Weights of a small GPT-style language model, trained from scratch on English Wikipedia.
Size: 17 layers, width 192, 2 heads of 64 (1 for keys and values), MLP 384 SwiGLU, vocabulary 8192, 6.6M parameters.
Architecture: RMSNorm before each block, tied embeddings.
Training: a variant of SOAP for these matrices, 190M tokens.
Each number is 128 + 24 x the weight over its row's rms, rounded and kept within 0 to 255. Layers, rows and columns count from 0. Numbers have three digits each. The size before them is the row's rms in percent of the matrix's.

# layer 3 attention query, 128x192, rms 0.132, rows 0-127, columns 0-31
065:104136113098115110146176122136145134114131136129130109111132115104158094124115125124087098140132
075:090140116143136120135137162111142118071133070123133148105107136100138155108107121154107106130089
076:154145127168084120127108106144085125157110164130106070147162132073083129177142113127183112099147
081:136114165143163109124121112148125132158124095085092136084136095149107135084145118086121156128109
081:169112150125136103134120112114117113186120209105138115114154155165133107142111153105138147099175
092:149135139116118118122123119129140107062138128119136096130103138130095139132099147119123131125119
089:106133158078121150104121136117126161124132143147146149133145102129121110174142076114098118109111
078:183126095119138168153128140101108137125124144148129162130135127114095134128116095110117122103145
087:106143092085119114100141124152135166147121178134128137131155142117111133136112157108117149150132
087:127086133148176091132134137114124129093101147073103137143111128077070100072120120174153143102131
086:116135103111129116112097159134076127185121138143149089102122105133131107119139140126109144120173
097:138125115095136117157149138182152118163147099121134124146151188161145130144101122127173160126135
087:182080150112129171127144140108141145116068148109119149119132078101129153102141145149144131121163
099:091153121095121141135145130129123155110132180124142136129141146127115071161134161125150084128147
091:110153097137141155064148110137095115147113131141100112134123108129100089110098130103127113144108
098:172161098171114135138104103103117131157151174090127139146161130137103091138123126141111122135150
096:168142107175130084134130159118132131131162162132112180153086123136174147159129138130101143141108
108:150129151159131110168090180118105104105114128132143194120133124131146097101149130158119121112118
094:159133119139136163155132064133129078131099137157126104108134123103085108154132101092147124133113
095:142101176149136114135113121100130177125083137144104176140156118154146115143163116157165129126148
097:133090121125162106100122166108129109116155125059149083069116146104111105122071136087107128144165
099:153171127152149136161146150059105095132113125150098139146091128150092133126138109111127160169154
091:188142154155151098136103161122088128122134120143155143127105100131114147190062135166172103145131
097:163114123131131131175162143148103091112151138100126159107125141114158148119100124090143113120098
098:113157117146129107142112131161175119151133125148085127075110121136116155077085161141133090107147
098:102140116094138126138132124145133143084142124119138148099121126142130150090128110121080127107078
097:101121104157127106143166113162132146124141114161115133125126169157117109118139138128114090158127
099:103159125106120162119124130092116099104093145132134094105123115107140166098137122110097128154141
103:175122178121144148141110139171153072140164110145132132092157111124138177109121129113121119153094
095:146135109125115117135152153108126111134134126124128154125138119130081117134153119125139120133141
100:144181141136112107138103101127134148125165098104128121116106147136156137169098127097101142114106
098:135135117085146131182115140093156109140108154078103134122099176105116123118117119156128139131151
063:093156122124084160097122141144132144117138109114139138126125107091112190115133110134135108129138
070:120098111102089145108150139115176098117164143122143107147162143146152126147161100126148157120131
075:122114123140182146096091133126147137131176153137169134155146139117130115121106151136140115123120
081:123102133096153127117143107138135104092180110130112118146181129113131119103172141138154085138115
079:133147121122146131129141137108155145109128112162087132111121145117137189158130097154144127140149
083:150179185145123135094111114117149122174091135143110120175128129152097116166118106102117115083146
080:120140121148144125165099148103109158148122156124102135110119094104133140099124131103107171120110
082:094144098094111154114143118137102180115128136115142138137113143106146103167123156118136107174102
084:109129134113164111137135131158160161131123143135145142112117140145152142115130141118194132119144
096:119148094138120090131130124104130124125122153139105116141112154132144132138093107075113134112073
080:140131118139168120102110118158178123118136128170123123090119135145069150100134134128143093123127
083:128112109164073137105127162151121125105127134132089116133186137131121148113149125132121146128146
082:072137151151128065166152110182140169163174147150145149136109128097134090117128118113128140121101
092:166132137117125111085118129126164130104129156135140147152109126107143118134168151150137127151140
099:112171129136135117112114118162100129151146139132137158122074132140123106176092103100108112139090
103:134157155117111141121105122124131124096143106116138104072108141116145108139122126137081130119144
095:137148111097148113075138093110096107135127095137103083130132154079125150136157157164096121121105
094:121161141122112114130144139119072124169131155123105156111104139111142143132165166098123114126127
096:135069128109106160095128131129148124137161097116115127137160089135174127133144088145116151102125
096:132130146159149115090133171128131132105161137156141204088115154128163109122108138111132176118145
093:091188124151122086127112106113100143136141183143159147132089095064130140152158106130124117120114
097:110153143159149134126118190098128169117194133139111133141137150115105134096080136115128196156134
091:110158141108085159122126119113154162110112139122145107123140083133184155108153128134137135138118
095:139130146104117159133152123143098133116118090181142109094106102113107143113144125138127113174117
106:079143117100131095131140112121120107114127120120117155110136126114131175151180149100134098119129
103:116106133151130141131102183129097115122109111139145112137143137139159136175129157094107157128144
096:120132139101101128115095148131114122144112110155134081111176120093101099119130115170132142093125
098:113092133143177069132111154170138139111096125134135110090183100115092134113175124118107126114111
089:144130171141122097134139138078151103129174137124084179131119109127120125120124143108178110106113
103:108119087126155110122121109111145165100106100130102153108111164135136102119128167126178096115112
102:146202114098124135109097111146153100178097164101108097097145113099115173136129112129104091115146
101:136129167087129192134146168108114122080147112085136156105115098110177175121097136085164174123097
128:120139152131151127079127100115144145116121093130139146151139089093126108134161154143193111153139
109:102111110103165094112111118141142105120110098155129097123141131151132101131141147128175144156139
089:127126128144090156151153151124138150121103152087127143124111112113153133099139121129093188106131
090:122155154093137094090120153172146140075159102134133145117094110110130117141131088143138148142108
097:090112131186171103119149142111133121148105167147107149138131141133140116123109132149151193127123
104:120113157090117110133148142134131097143149152122103109138147086151112085116150121137145111116141
100:160111110160125088103135137110128134145140099050133112136136106125141100117130159114106137112158
093:174156160151113131107159145107104107103121130143100094073127160107111148115142125109153123121102
108:131107115132154164089120103132195130131123150084121170136133119120138086131105141103155107119142
093:153133139166119110145101091148130162169113102064132106113089100144152168147131147124129143090112
107:120137110145094143158126163121091139160116179111085095116158138100093118102158112145109116101150
109:107121119152113126134151141088101112126128148108128189160136121106115122110139096106128122095120
101:150122173119141186132123134140120146139139172133112105092146157091109128123112152128143143145145
104:105141136125099123090122120125137150047145130164106111162130107121160131152124110151100127144101
109:174096127097159102098100111136131157152131123155090095146132135155096139154130127144086126161165
128:128110115151132107090137172124122086146135155092124164136145109117138099114095133132102123151150
095:131094150125097126106111136164131128121090159137112114094121115170176111155121118133132065151090
112:094131102116155154082130078162159122121148098149127109095113128118107119148077117115138126156130
103:132127121160099133148132150122127142160133164146160151140129102148146126110151107110166133140110
109:149106083088145117108134168136089130167163144118136128128139134081136114112178123154089116083093
105:156157168166070127146094134089147127075147154106155124117126118149160159122137152164117122163113
119:121126139156106107131125126138114089069126137078139134123109115130110103141090157083112169133125
129:114106096108130116153139126097091140123114153126164157139107125103174121088132135114137117167145
111:152125138121176112123078159102139171125175142102116172121149131098103121080127155142127144135180
099:141148108164132109143138113125133137129146140093080097122121076094147136126143123154127128160127
115:161105145111128125069161108119157099143105088130131112167123069114127124163143171124129113158158
110:110135079153085118149151101118115101162170153101124085088110099108100138147126154155095125122136
109:138083150118152145126151114115128153159097148101139120094135156114146135157159183152136157109125
102:061169165127133179114111122097111170158153144148170137124102108130125162166140157147118150121129
110:159108134099149114090135130112117109143105147085066086161153118176133107096104130133098128127154
107:116167104121116127131111094163139123076147131083120113156145117089105110114120137155155093147134
096:118142158156103116111129083126101143121114165115161106175155124125128147127159109141109082125163
093:156114167115119175127141132112141144121105099170157162152084132140088100073104178078115121114086
083:169095154134118098141113121087121127114136135184130148091118148131129157099133112074114118167119
092:122140143125127096123135137143134134131146156142085160084134147153168120154086081128073173123128
104:087124074089168079132142091101135118122169060163125130148099155170133115127134117117154110158151
086:143158150169085163113170142132113137096102156126122097118134138123137157140099104153103104164078
102:138155182144130072107120148122087099156148151185155165112129113107089129130119101107096137127159
101:128118101152170119101077150155129100154132122127131184121145125104185129136132116123125174131088
100:137101160087122134112124135144150099098139133139144141142137119128148087137095108113181044123112
106:127187117151164101121135116169147150090102148110137159131136092134124170119146142133132155150138
110:093165145131136107134143147105135137127145115122123109127144107126069124108128150160132137158140
112:152130121135085122140162097132111116111128157132146162124160140105147127122135089111101130110127
107:100091117171101128159119115167164091134140096133090151160118149149138123127120124123128122110166
116:118169111143150107114150070126129107098108101135106110086096153157130108183147073105151131152133
111:155116116089117110177134137156119093132113117149161163150150131142110121126153164094122114128153
119:113155165120167096142105111111169159114098102127182111166099099123118152141111155098127108138135
124:118119119106154106125133092129133118107098114135113131140067115157127158133126124073085144141142
111:164104158072133134132165161160097156170127145088107117096114090177105115145135141112111180099149
124:115104109099125112161125120126101165154162136147133113177142128131172133147146102088113164097153
104:164126132147135161099121127162117094112112146125109145125125100077142109075119116148088125118098
107:097136124168131133137116125152161140111131136095185137115161093108118125126123125108132146110130
108:081112118073138142101155119111131150123106109132104110133138119143064094155169162112117101110081
118:120093102162081143123157165111068152150141151108117134106168117129150168125149080124124137146126
124:119062130116117185127163153060101109093124119129114154107128161174120100159120122153110153145110
103:095118141115157121111152134145092139129099091105074156134061119150092109163116107118114109135108
127:081126082058118097074159057117114105137124115088123124149120174166164148136127093124148118133130
110:166127135130145134057137121138101111138083153129124102152171076106140132112161113131149125176176
109:117131150127124094080097106121170151090130134171161144139100120175111145110138125132084165095110
118:131137117111107100181189112171132140136140118138132132111131184169112119125137112106148152098144
107:182080140138087120160117126130131093169144102126118181190102113148106093123086081126138106122098
109:140164122096128135122124128113104143112082126130124114141114118134141118149167170105136117120123
116:092177113152119132144128140109153100153140155112116128126176155104132160108122159153153141120152
116:108116095138172110133177149123155148162131091132098137139108164120131140155128156137135099155140
# layer 3 attention key, 64x192, rms 0.124, rows 0-63, columns 0-31
085:082108122100072136095095129157161101156128112155113126118105115147129099091118100125104109131162
095:095114095094131112117093090132114161136136114165146124148121154118142090095135112097105145104188
077:157212119139142105158106125109131108132134085112108094110127101142126155124109153112129141179121
083:115138105140089150147107126120115128120131135173178075146146110168087148150147150137123133081132
079:167102118125115092179098168154119136122148154108150114126114132133136161122116130095111138130107
091:170116106124137138125128150133166161091125101127141098115099123114146132125121117130127127126130
094:092102150141154143091106090101139099126124096090158087117097091141104111161144137130159121125117
078:153144120120103052118128130126126149133092084106151105113133142143110094148154109122106127134135
095:137135127099121142096157122149098141144128131082133136129074146123130116145101100102115085115150
091:159190138112117158120124127124134159123084109086138088101119102139108125130135129110140110105123
096:131131162138134150135083160126125135124132095096147140146148113100129175143128146130163117111122
102:107090113149126159144118144106105198127125118111088148109107143109146149137135074098127144091107
098:131128096082098126080141125139123113133136094109132129117135123091136131154134130117100182162154
115:105146144127111178142076124153130115123125106111124124144156136118144154129138123150118132143134
109:086161172145152139125131117109148142137098139107144108135062119130174102113132136163135134120120
109:146104117096126141142094113149126131158131139161127139072131131119130134134100096110125167149134
093:104133119152128152142093131131096135152096092150151079107130132134119133118136142139140101066135
117:115134147124100102112108107141118119142141147124169080170100117145144127122133073111118115147125
098:132114084128162132128096119103131149127135158117151143127127149080088115072143161103125135137140
095:121138101123060134121114135151144147121108167134098099121128100115163140120153130087115133083152
100:099167150124128117102126172109131124115147139100143095122136149141126157145128115109098164083118
115:157124112119114174065103168159114118205144102114104126142115141067087104131166071181132133144124
108:144131145165129110120101140135105102133115140067104121090143147133114136124070123132130134129128
102:144099146124097127121127138144116136117116166148114132128130085168106120171101112116116166124134
103:136122162144134126159111127134115140156124158129052130162136169116113153133108145135120141165093
103:098102139131137100118144116103146148108088113151127085115086162097132118137139132122075138121113
101:158096148149103120140111104164144105118107179134154118185164109132150160152166124148121134089117
105:075149100095119103122126161156114106088112099085137118125177114093149166126094158105117136160117
104:145149081166122127129170089137073125086100126101126069115109191136151103129130152166146146126118
100:116125137109139156113175170107076069132188156096148117136131120126113144122103141156109118122130
103:129132173160134117155083130122114030140124141117121134089129133152106164173102094118112142113119
089:149094136081118132090101111170120104101095133110104097109144158146136111141112143100154176165084
087:121106122085116152091102141118132126121114095105142087143131093144140103103149142109135151100115
079:156118130102107112114150137144168160166164080141146108123103159150147117127146118116162146140154
080:136104132132089134134135152102099122131143148113136159113090153114092145187115164076141125147111
091:142103141172121122189123101169143143151130171111109158108114127142120093121070101149143097112092
086:120115088126127123104109133117077096146125111103140138118143109088153078112138135097120116117100
086:111082086119158129153114137124156129079126135113130095118122104109157120096122148163135159131102
090:137107136112140122095115108131158126095130133126120177119107144106104120139124074121123118133150
104:107115100119144152167126138108145130142142095149139127134130133124092109129140127121138107133179
087:146078129073099142102141142108137145082128152130160118135158127126123142134160117165117155130163
094:124081120110119143119123111077083165119127145088115080085099162055141117122161108115133126113137
103:148130120140088123139134113154138120142097129129110121117113104156112120162156114120080154133160
100:118119176104128124183125114176140120157184156139117124137131175094135162118155072121112122131151
109:130148132104186188136142106118148138144140146081130137160119109155122144151110155129138133142159
102:126115177119099131148114111152125120130105166131111097119124122117151114150146109141100117067157
096:135113109179129079119141128153129126140142114132130101100125123141146128133120111118116143117125
106:096187178155092164103155164157136111149118140111172118119108080136126159131125117140133126145124
094:073147166103159148158125127131142178107087078105085119136137143156144126150167096104132167108118
127:128113115146127165115120143103088142111076154120093106117136138125095086095129097148133116132098
096:146115127124095133106133111116151139148129127131145121146123148143110112138130086133101122160121
109:121134095130115121134134094156099154151141108157088139105088167127145090130133091125104136147142
101:121128136121127092147110153113121143115132112164146156090150092109120100112136140121138106097111
106:141109093102116091131109140103128070116139127108129131147132165128133091115124108126119119163151
113:115130129090117097125137101121146128168145164123141105113139097111132122105106070115155094109146
106:145142103145163146147138159107156074133120175086131132115099127098117121117111177150143099159123
113:120107129159129075174163113139108128129144137130143153132190124118114117101143159142104121136107
102:121102045126119113097125128099149134142147107144183097131097169180095156122101113131109113143154
113:090124119146105108112130143120120120122126123073113107125077075141163122165126101118102115101150
114:143138072135151122128128139091104158088038173129138136164134126083093178114122130170123132170114
107:119098141105171110095101090135151113155162121102158106135142132094100077122127128142122130138114
108:086094136168096138131158159163126103141153167149120111113132153100158134089143129133166097154154
103:115111108114142124128120137150144111157160147131134166115147177113123101132140110153122126157101
120:130096133158082079131130060115087172106139104136123138123163128132119140070120118147110191111159
# layer 3 attention value, 64x192, rms 0.119, rows 0-63, columns 0-31
102:111148132115126128131153090107133127142104119160098107153094159089139118145135200165121133152149
103:128142140136105146161106105092085138106092176116078121111170126126138121124123125111164135109107
095:147140119132096114116118092140154117112113147132126133159131145101074161117149107141088081141107
093:132130129120086090127098124091112170100150136112119083115095144121125140118133127087107146097150
101:119185110119123105110104100102141123131132141171118145150140159074085125129149157150151149117146
092:124104135081160133123129130131183156093116138159144151111103121118147108168135147136125159160122
099:151098132159203119133168142108103121150139110087086126112115134101092123151139146115132091144161
102:103125132074135100102111183141091112117139159162141154135129153114118105128121120134111111126125
102:107139169121137120102112131108093116140133144124121133140167117088099151147109132119161129128166
095:137126165140146148162167159146153120143171121139093079134123182120123121155124144083120111082107
094:150122150136129129159134144144090080094183121144147143151104144151106143107117164142142129172111
095:118092089106109133096109143171142167111131167142165163176111168106096156142147098123091096145114
101:146136104162145137133137139079140100126101135141156151135142115122112094133116154103133151100158
100:120116113124146140147140133183149137134127116103124126081092134112170070126121178133116143114132
104:127144144173127115130149091113145151129102141106097142168133126123131132158142086085135157133114
111:117117122102136148083086183115156089166148163174137134122156108113158154084128141129150108098130
089:120148107125097139116117106118125121114110091169132144090140112141127124115171108153160141108126
103:147101117154154126109151163125142133098139107138143119097142136156121141170138156146141147124109
095:147160092131155110109128134132171121097095155094153096113114122139131195159178116095165143135145
101:139161105119125116159125101171116135142134135150129135101104103143146113129153161156136122112138
102:138158109107150162103165118141110095126154117151105123148125110120137120114141114123149179148155
101:124117112156181125144115125081107127157111133139130142123092109144154163135149126112097114143098
099:135172134121137114143121143195119122133124161134114118132168157145120161111129093121119126110140
100:089175105155134147112157110127126114120158151119145125135164128082088147151099145131122121132160
093:137133114146148147180131094083095136137083121156132136136133164141153140112113145086133134125122
098:123111130133113134126148129108112090153146130129142142118127142147125133117148155106131164129151
105:130115151103157158157121158122148129134104129121118113116145097107153141168122108158144097136177
097:127127129094142103129108118136106140145125068118172081133171130136135131162138128115114136107115
095:107148117108107101133184130136116111117122118106135154105148117124155128135155156150145138152141
090:142113179144149104109179111146109136141103130149101121103114122091180118137132141144146093140141
098:094117094110150121138126173131101088153141128109142097167151155165123128108113132133139140118116
103:160114125114112091163154161136185143107122102147121129113135133138120130145115101146100073131113
102:109121152144145130089110132130125129110180138112112141150071138136146139154150099112089119097119
100:147145120116142128123116137100165150114094076145175127109129086103154115075135166156158119131078
098:148116122141079123107133120134147111168130109068121105157150096147065125159136101140100151148106
104:121127176131127107129072136120128138122145139126154158100099151119131101149103118126117119116113
100:145135123134122120109161159119148145127120124108104144169131136177100177139120133133155103111146
108:126122087127148122120085137095124118177104151139173113142163122184125109073116122138131107114125
095:124188131125164117084145114133141137116144077094122132129131130113135126117109148107140135132138
098:119168102116146132103091141134134132152117101124122102141097104138145116142121087124098164145115
092:142144139117145085092116124119118123089145141141128160139124156142099095152121165139136202164148
108:161159074144132114127121169157097098098132155146100106106127154087124171166137125074111151151118
106:113162105181106172126121114147141160132115135090170119152140149099162140126112166168115166141121
091:116094088177125117115124138151136141148120185144112107161127105096126179099170114106112139132155
102:166098104122113093087102143118132133147113104151142136122136080143159115134106112118147129118181
099:173095120148115134125140115129196135152141188127083156126090137133159120172154099124143130096163
101:119150121114109067128140112120093094170149109135140123100146154155109136139112150123116115114155
099:117141132148133122118123089085150139160071096128116096155151151129135109130146125132085134083084
099:123149122108139097123123136148116147109132089151137106110110120151124122123145112088109093122145
102:123130140086076127139081161162096105155134111128160130128126138146134113068133100088132136122145
103:160142138153149100144108106169125140103133156118114159122115140186176144099102142168159131127155
094:150134095100135087162127114144105104134135160171100115108158098092116133086127143125128099102127
108:080168151079156127126090135104102131113153090117163101136104127123137156109135136132150150097110
101:149139120101134140127136132059155114125137171119143098141140116137131088094104145078145125169153
113:136108160154113173190131116130140156154150145129153103165151156137159130191132159165173122112111
101:134147096159142165124095154110113099096132116126128122182173117117119129114187133124119086125108
097:117119144142091094091092161084127132124071135147133143101139157093106116119134117069160148128126
094:109135136088116127071069152125122092125146096161165176144145131156131108123109120137161147148108
095:114098149166129126147146142107146157132121098138106100161117162156117121121117123105143137093163
102:152139122117123112150097136122142137151121172186121160155135108145147145149137124104142143100131
110:079144125134113071136109125104113146092127093102098136153129100139125150147129160126091147118125
111:146089129139128084128142118133147097152155170151149129170114171077142146124105123106108105174103
103:144143170141046118142123117094132086136147176166128155125086117125098126141149116129115208163085
098:140149151188134084116128114158138093125113135103058123156138120160163165174138126153136132092086
# layer 3 attention output (transposed), 128x192, rms 0.115, rows 0-127, columns 0-31
097:176100156137169160128087123121095085126137121121144145134160100128166118095067110093129093104117
104:144153082129176150149157126128127160166120096112140108137090113127134089103115169115126115131148
093:164112142097127129134155135090124152138109110112158147154138099134116124127138172097140175118125
102:096137156177154136113160070110112085133119134159105103116162106105125153135205124166108157152135
098:156079106094096187154112110147117149124130109129096168104089085176130096153113112096137114127133
110:158105143120085120118149163135148102115150062101125132113131100158132182097098123111154171117138
094:073118158076092114116149110126157123100096125143171128130122149120140136086123106106135143140135
105:112134117106116186124138103131113137126093103080112115135108094116116121125165140126049172124145
096:152090133114120157162143147092179113120106132110088121087117147143134103157130128113101113145140
098:110119122125128107106141061096113117133119150093156108121077127128126127160125124121164083143146
099:138102135120125126128143110127170138134082164107110105135127106086128081122118137135099117124137
107:117149141113106126145142100131093115138110076118067102121134143142130102135142138127082136105154
108:112139127148126098191094121160128121116142150103131147115137101096109106107135098149130116107138
098:124148129145081153130146095148087101131127168146131131112149163148144110134147117113174124152111
096:161164130103150148115129123082137084127159188135146109150117131104109089103152154102128131126127
104:114095160121127136142169107133123121119159117156108149102158155147110089135129100147130122152100
102:141126146117141168134155136158098116187130111096098119168162164150147117119074141144129136165141
098:077138174148104161112142126098098103147124131106084130147149130135177114152113140137112089134128
106:105113120142106153168109157094145109139144115165120153109124103109117116120110142111090141097143
096:099136087102132131124123132111122174110135140113165133152119136134140162088085088081174117163117
100:110072115148141131115096119119109164129102164085149124126127175112124126135082144157096119167141
095:101138169118111165078093143142152137115132079152147095131125106141136138111139118153104102115137
099:171094142119116130134124176125109077072149112114131093151112159146138150146140179096134111120100
104:176153110150120115153088139116132105184129127114148157116099145165145142152150112139131103109121
103:105130103106127123064138171087143114089133115121117113149082088161134096108129113120129126129144
096:119122115158184095126154145173084151095124115110158107123144140135136071124106107128149123138113
103:170155133121131155144129130126082090106128111146113136090120102129104124111065091101166118129142
102:103095139148096137102180174143100124145125142162114134131121129130125155125092186112125126111127
092:115074159141155144137094077094141132170087079082142086139116154141115094114101151121148116090150
098:098109089134120149124127129144133113133144113158097096092121143136090106133137097122160140139133
098:175111154160136161150101133143097188124143148144173121120144114076185159135108121163130123146147
100:150128120149159144094124161081102138110125119112152130139086101086145141123132168116159163155138
115:113136120127146162150112138115130062153112097137114102092130117136156116123129129089136148206133
094:121107098094159104118127152148102112092149124125115123131125135113125130133098060115126156131180
091:109095107133175108132161176096086147106135134151131129139133145114171150139146144125115143114163
101:176166122117120153107161157162116118165112131111120138119190113145113151104155128163111126143117
100:106093106117176102106129122097095101118145098123151088126120133123097090103152108136111130129088
100:141151122110105102146182120195097136130160097125056144122095113104153140142128142107113144135083
102:079118148099162138141126115101124119140106129153152110118161148171130124154135139134108156122119
101:091121096142101122143153133102088136097135102174150153124153136127099112134100137114135096151103
103:121120125177097127132142083146130121112090117107139139107103106096153151131127147088106051159147
103:121131147172100156133139080107112155175114173144143102125081106151115115102140097189195124127098
107:165081111124136088145137165142146115128118117177140109158168141129063117069110152122116130104114
093:171143123113133089130089137076146113095112134135134135162110150108175122144150161121207083100115
098:083106158130098126113086120130130085086177144165124131106139150150086151123119125099120144073122
098:113137137121147141102124122121073154168089103093140124098110129158109094131111133168140119140121
100:118110138181155132141154115126135111131131130144111131179166112075147122154100139137149106112101
090:139136115083134105104123128151146085133181109147115119156132100154135133127095143123120132120145
094:095109152132124194135136144107176127150104129110111148119100106084126131180110062145202148114121
106:130168158117149166151134125108151110092147149095095140143155095129152131155115113156127144148129
093:158138164127109153138097146131127134125117149164159109110171118081089142099140159122111162150096
091:152116139149101167128139161139140138142120137112139122136160160167139131139106138146146182154140
105:122106117112100155139135121130110134081142127130148130126169120077145082134082141074098142131162
098:157126130107152125123108129163153138140128102121146140129137099129107147118115108107129123122119
111:146121095177123123141131106144155101125129098146128133149135123130099111103088137125108104154074
100:151085138098107145177155100133122166178144117098092116121101192115121128149069146105127156115171
100:145138110118118137150108136122169090106136081078112098126100121169158130149138159141175109133128
095:149100117112159125105134112142158120139120107090116121151152155118127164129161134114163151132143
100:128150152105156123113163126119130111089122106145145117137092113153140133090154137109118089110147
104:087090111148112135101152138148108145108085156104140112126115146133129121165105070142099117140115
110:143096152206124155165112164170128120149089164143150096112126110169108112161143125186168169129132
111:161131118144128128127148163131107129119100147103126164091156086129083104130148112158154145118140
103:112102082155119147129179076144121111104111133077127118143132135130123182160126116148130108126144
095:113165117118096173153141140142112104165106118134155161094130124120125103108107105115197137125150
103:108105138123092155133132124137115185121098139147115073147117188123109130128139137152140102134147
107:113128148137111110105136128117106142139103143141089111096094126102150182180129114120152121131113
097:163144127144099113096127122145119106158127145115145130113148164153120096149139129145139121106130
095:149081120101129124142104141086119122123117138127111194145097167139189095145049132141100093103138
109:128168141134134134127128160120123072125124144110118132155138146096137159124130155110114142142128
095:112131130121151158145128076112099135158107152136126152133138132113179077162119120167132087101109
101:163084133171111137165139117145132154188140121146082082140130127141084106150122137167131093116110
101:111100159143125124132112155107124125167147141173131152068119133117096126126127129134135124107121
102:085135098145151169106105110183108110169154103180111106161125130112119162113130130166093097133108
095:143153112124165129123119158147098124135130114142127131114131088116161104121130092113120108125101
099:086156143199115160112128112130108138102170126142114121135122116147147138190134161159171111109130
104:078123084102131145171119134145126133124172152134173158140096139139149174145118139132162126128117
096:164099108120137138122163145118111149146143121175174124136108128114082140099113111137116137128109
095:136116180142184069098139105118124160108070119125122120175108129119149148128118109130126142137151
109:152095136100098112157154158142119140136153068098136154151149138151146108137137111104113151123146
108:129161099097139133088097129142150135088120104145109107100114094175131176108108118127134130134138
097:144131077114104111140137120094164142094119150153133130097084133072132109092139110086134108147135
097:095164069096120117114148093102158141106139133157113126132143124137096092059119091137142172122100
096:091144112079104141106128109122115146132098111089137102160137116134120100150139097121161104142103
099:129115075122138118096158146129116171140113127170102112133123126102164088153181148169114153148159
103:134139134132155168163127146116128129136168120169089140176108135114156133148161157142162136114136
099:138127143135068095149159116133103151124127188115108122129137107098090134145127099121157091119098
101:108137157152175139125112098123170144185126145149137150133082110124134115111092158179093122136155
094:135140109143142154125170129135167127139092112149103109150149127112108121094118141111161070090133
097:125112135132157142172153092141148094154128104127151124101158143100126125112094139117128161198084
098:115118097124079152128108119130138157150117127143144150146142148118068200130130117131111127105140
103:161124137115131173100106104136134154164163096095141106123139158123092136114114135142114120127101
096:154133123130130120143131129146144122115125074117139100135107134127157136130135083151130087151151
099:103131096104138086154131105075092136104128122155097140143122099111154119149156119183104124155146
098:140133147145152112116142139139116141126086143172140133165123113149137143092105142132108110107119
098:107116140100149103095097112134130061106089138093105117104129124128091137141133092149131154140130
100:093146116176123101162141145107174145161139135108140156096132136085127076159170104158111131094113
093:146135125150108163158154097152140128106154128166133150170131097144139096134126161154154099071145
103:143154095166089181145114113093141129142075160137176109086118113134107126124113145122115135134096
109:141169117145113174118073101122111069106121143103104084123171102107089162115131146118105136144105
098:113113106125148139141147124133118135143157109139103089122093125168122135132133132117125128113111
098:130117162116102163138127150123116133120148175150098085127137105113139123116111176147131118116168
103:176089168134141134100141123052133093132103128119165097075125161144140103129088144117107142092097
096:178137120135122075106142115152128134164145164064133162151086129100145153099130134128137103117169
108:120138126134140140117153108128114130120125094108164140158143108117155069134098164120128108100148
090:110141109083145159132139115136183157118183112156170146183172146139147118073118154120157149134128
101:106139094101139133106098133135156071154158098115113179111140145132163141132137144114165126120136
104:165193138124156115133103125164147120124163110137105148123147139134156160167132087137166145117139
091:124145152129113205155127113171117163139150112125118143121118135143130147111138108126102102165170
097:137144117156176157140130154113151152150121138118145148158124145073158146155148166144155154153152
102:145139126127134137137139118131151136073119176119152139111127102132197130162110167129147124145141
101:144121118112129139110162162111122145157140109070139125122086181126153144118136120153105119158119
102:128113163209134123096135106102157123088078149146149202110168124116104153135135104102151155155098
098:149112105146133104100143153161104118112168119130141087102169147131162175108155180126092135153117
096:120072125112178092122116099104129106108093125128130096100102199134072105100141172122116142125142
093:135116139154124076124107120083135119063134090106108121151125133112174131100140154126150136099168
094:121135117144117075112124155163125134112175167134108137141142148078119136131117124135139133134097
106:158111127142133112106132107138110114153133114128084145143109117100134126108168135190099065124105
099:152126165156114130135176147101130122125127147131158133117125186144139078118184123153142141136133
104:109142136104108074139117151141124100141137125098111153129134150113135146171149079155130136158133
091:134112103134147177132115097153105108127168131134162096139152139112146120117140069151126125130121
096:152108134115143063103117111107141146192102147131150173127147132110114142152113131092143103112105
103:126186150132156097096106141118149111151127128165137098146128127118067090095143097120102105129112
095:128142143117106118168130150127127151158114148115146126068109130132153134175107136146100129130126
103:158164150084151099131120081096122120170138106113106149066094117149162128128143158105148138090176
103:096129102080160126074181096109099134144175111079132113121129139111168077087107160105118096115106
107:120134144112114131156103123137135089138134119157143083165134149115098145127119122074131086101080
102:089103170064100114171124169120134139099150137136117130118134153162134098157134167141126184112112
096:162127164119138114109109113142108117095147127100110077186135105103141167169135118135122143167118
# layer 3 MLP gate, 384x192, rms 0.124, rows 0-8, columns 0-31
093:152119119137122102082136152124121157119149141126106129134129128113088125101165112117151127150103
106:148157096159146119124099133157140112143091154132143112146138116135098114115124062089183143132111
112:112123129148173136123130094079098150132133105116164114119123170148125099119115137147146138133157
096:146135107133101142120125068128138123156109116137111133149135135146121122108133102099103131077122
107:114111133131195151145148110145086155113151134081124097122120144123159145155095145101143154110130
094:099149106103093125168137114144099128106156097108147087142102135109141117140124129145100129074129
095:122114115100131130118107134135146149133162093124134095172102146159067145106122114174183091111147
090:196096129145125116111092133112155089167163117132106131154147111109137116131130160143112114134170
093:109145163122157124106144114108106114100098125127129112101115103109138120134133104115093162123118
# layer 3 MLP up, 384x192, rms 0.122, rows 0-8, columns 0-31
092:183129110117083127118150067120111105113159111158110086093126151125074144114120120093108118151124
098:153134130139141146145087177110111116100126127104150146115113138128131115124115140116126106147155
115:128153123112108144179160157109140136172143142113158141154138170125108123140116167126112117051090
095:175137147123171156103115082148134133161132126109133136112141153074099153096170095110108135122122
102:090118134106106157118122098135104101169125118119110144109114137130134133114145097156106136133162
088:151167131148137091103123190112146128145137144141089138087146101170137139115138101120165126128115
094:130160103146177126163087098137131110082106126097142157093106104106167135162131129109127134135127
089:145131101171142108135124105122155160114134117165148138147176110114104140114125126155089139107168
092:117142137101150084098137154117131156112121141127135142171109145092071142162115101109104158156105
# layer 3 MLP down (transposed), 384x192, rms 0.122, rows 0-8, columns 0-31
100:140189165151143105106136075110116156095143104089140145146142146132130098100160170132149166113120
103:136126095142140133129139136087141110088176139122120117125105157174107132113099146095134129144113
102:155154171161123114123099125124130108135108117094128136178123139142116118136101108128136127137100
097:142110118139141142124128112116127144095116119127138102103137112105147090105171136115160150181154
100:107096118126130170112148149106096116129140136120054119102087118117146150143127136119118109146133
094:160157084107131158136133133152108145148130154099151162123126107088126098129148123120148133101133
097:131165107103153144164135087144094106124123158120140166152145104130150115184119111153129118133125
094:111121110125128105088083119121154123154091160055142144149184132103116123159117133140126104090117
098:119116152112137104103150178157079109163122105113106098136104110129093102125127133093121133162155